config.toml
n_layer = 16
n_kv_head = 6
positions = "rope"
rope_base = 10000.0
qk_norm = false
parallel_block = false
init_std_down = 0.0
lr = 0.00442
beta2 = 0.99
grad_clip = 0.5
schedule = "wsd"
final_lr_fraction = 0.05
Each number is 500 + 40 x the weight over its row's rms, rounded and kept within 0 to 999. Layers, rows and columns count from 0. Numbers have three digits each. The size before them is the row's rms in percent of the matrix's.

# up: layer 3 MLP up, 1024x384, rms 0.171, rows 471-488, columns 0-47
# down: layer 3 MLP down (transposed), 1024x384, rms 0.153, rows 471-487, columns 0-47
# gate: layer 3 MLP gate, 1024x384, rms 0.17, rows 472-488, columns 0-47
up471 098:499524502462491531528495551436468530477444510463546531569500609553498481508572496543570575520545570535502610411514516495466522471556535536510540
down471 104:548501462446480516564524541487432518510546446482474515507485552490464457493531487529507453408461487544475552476432531442517484511504527512534522
gate472 096:442524525471485527458508585556515527557525588512482512534504534476533547520489475488466536438570495496494521489500481498479500512469549521636458
up472 099:550586492449448495447515488428447490479533549532488450466438524476539527470490461475507581514539604491547481477507457497516485491412470548443473
down472 103:490517451433524394493423506436529453489525595483473517502452487518492551535531414498540527533510508500526425461497457523562526474489488527503521
gate473 104:546551556477447486504469484512517552444515477526462487516549457442462467467504474492472512482528409497469449563525497541487520449446470492475442
up473 103:503527533504570510511502543425498471401457537458444470451495513441454558500516499542524490550427511500518474532482423489511524454469524509468540
down473 105:497467492533553529577530514457478570478520567482470531441530524464485469489533517472531500501436524465536523507543461474515556557460493450519516
gate474 094:490464489458493519438549544524513489476502459513621494506480489436583463520506554504468493545515525526472519490452448460481529513530562448426421
up474 098:572481546553535488538495485483468562502552506438539483542502517526467536454526476515500539493508514450541505532480530505504445489538469523431530
down474 099:537455494546475552464477454411507482461537473530503560433568504475479490440517525534526468470481479494492497548474526504495483432542564553486530
gate475 094:504410510420487451459520548478487482568405569435472492541492471473525521497436600477452446483492509460448504469446511470579502452491506496523482
up475 094:522537508489445457449481454498575559525469547414494479494557529550504485491536475430441529461570513576491454563488477533450531502463530521550423
down475 100:501503411548559454537467496497460509530500435571462531506517460519539521552502493535488454507534479482537520497448430498527526552504455511538450
gate476 094:511566514530496561465463445459491461476445457463501478471422525482519531471544566487567499463468479527482555518493526410446567502477554464483455
up476 093:528490569513522552474528533475535530564492554492528480542489495504444552492512552473484545567573557482478477523472413559542453486483472527530531
down476 094:521489608489517558481599505495501517487481485469474478551495476470485538552456502529465523473517493466454450487511458492525474371445517469479502
gate477 100:654503451503487548479459486513518489528474448503488533445518600491433493523528456505525554481485477509563554525455439506516503524456446475529480
up477 107:436526530476504494442527510524472601508515496427522478503479501473562514478444460513570517469507441464474574492563526507451488456555562480542498
down477 104:459488486499547463476511471478530501463473490498512428530575547466455399494522497524556472423504451501434463455563530537488437483487481460496532
gate478 103:543502465587563423529427524576446541475516508504493543440482544488550458411459462483514476473503525581528421499511458444531552489529496510535490
up478 101:534446523423454525465528491513592468506582556497396521557510489517498544539445508424527478512535434405453509530465516521423476577506456505505425
down478 101:493507413487498503506536496493517457514504545495513520517496554535603538478518500527567522482448523487584534476541610458446494520573462462516436
gate479 095:553461505444645479546504493527465437533498511501546528494461584457440474560506489513520567504558471609579476478554501505528476476541535459494458
up479 097:517502420520514520516504494549535472505469529470499406453538523436526513482594505521503503447530451516561546533411474509518549520563536443414553
down479 099:450561473503468490506552526477495489488436537588456464456543536495456513474474467491451526484546566504530505496503504522464535494443527564515505
gate480 098:489543508558450469434568555463509616452553447460471522509560577529518481431449518557488496413551487503471523528455553496465515457545480515509495
up480 101:447478463512517546542418520480438449474488533470480482451438485504476513579550501519525490474503491509536542475499463490555421516523500574510497
down480 103:517549479527494455424575550522491497488517544533508413536489487537427559545514518547527538499525561549477465506516470469540530528497459529488484
gate481 107:448492430509453518478554515512546593533495509596518546498517512514515457606476462498453470502509463500453503541371483512457505496561505566548486
up481 107:483561414507475506411529473519515491503482538509531563470574526623462411498531569456534479462410520418499511467454518540482545460491492567533561
down481 096:513473447559445579484472430474465448497504536449490571455544488595405539459465506452538500416522560492489469508476503432529520530462438503517552
gate482 097:506498506510545520472504592524461494505416493516488499501479607473520564506451475483446470528528485453486527517491406537508445530541517503563453
up482 105:499508500543503533560467469520462493512519518518519559518516421483469508485489526505511481469531565564585504482477558503480526528455468495545498
down482 103:550438521525520539484511577507487447533495462529455516481505564499479477505565468458507575481503448478492495521548458472480523490521526442476558
gate483 101:564485526499486551381576515489469571456472502540486540549576507485470552530505545458448455519537512497540472531443527488467460544530434551415418
up483 099:499478511566522507584531537453462493574470463506491547462499603580432537511545452492470512470526531557484576441502471441553520494500474504531572
down483 106:525513473451484527452501493527448564578502505483519539558431516482511568480516548527461516440473417441544461513521518469479448481515454485482476
gate484 094:438503525457531517508519467493532533495485522461541492540528527460541463507525531457544574539538493537481429422526545483519541511533488507488537
up484 099:491549408522555469491475503514487511592526485469513547465531485550529514534525515451548571494469533542487490425463477444436530486454554477525558
down484 107:557504552556525498578539555455435508508407529518510610495494498565476449480486502455511479467499426477504487485430448462551476466496487568494502
gate485 097:443503539504406498438422474485487541464497540490514558542509498531545522474391428460546481525479508585508494499502511502532525472484463452490451
up485 099:555509488506505519491520520431517511553499591529431469494494478427464498577482448513491564484526509538557426497498500504465466438391501548515497
down485 102:533446504456524455532561511493518549505503570489493495505531502501520438502462499496490468465475489485461516459475452522539418537518549560471512
gate486 104:494455465522469541497500480496482483529508439482490564436555505525499457498586508454452533434496484521470473505517480512453530544464453471472471
up486 100:535468512531490451621524516481492554496463444434452527507444478478519441502506487515503471597517483439576459454479500542497521502538571536511480
down486 101:546437554451563512561529506541477513518517496477453546508500517480507419531523538497411544509494468474525436465501499467424520467539511483499442
gate487 099:529556457475509436439539400554564501577454503513507479530490617489519467458518532562499448523494488455552503486512451561516531412513558474520504
up487 101:477604518547514481439520497554519532584559481465524450433483596406515513410505500523530443494533512575512490475558515489512427405454530507476546
down487 103:493458475513514500441427500466482494523473642607473495524504485452465484457486454428548447466519520546437599594518563560522484516584533495525474
gate488 092:484475456513520495464514518446457537492474501457485433486513523413521529466483573488460488495563532475505554472509524553510532497506508522417496
up488 101:505453520458425506496531493569503510527538582512452468536456470518486508399445506485418497451548494516537516552415517448461503499465542549552496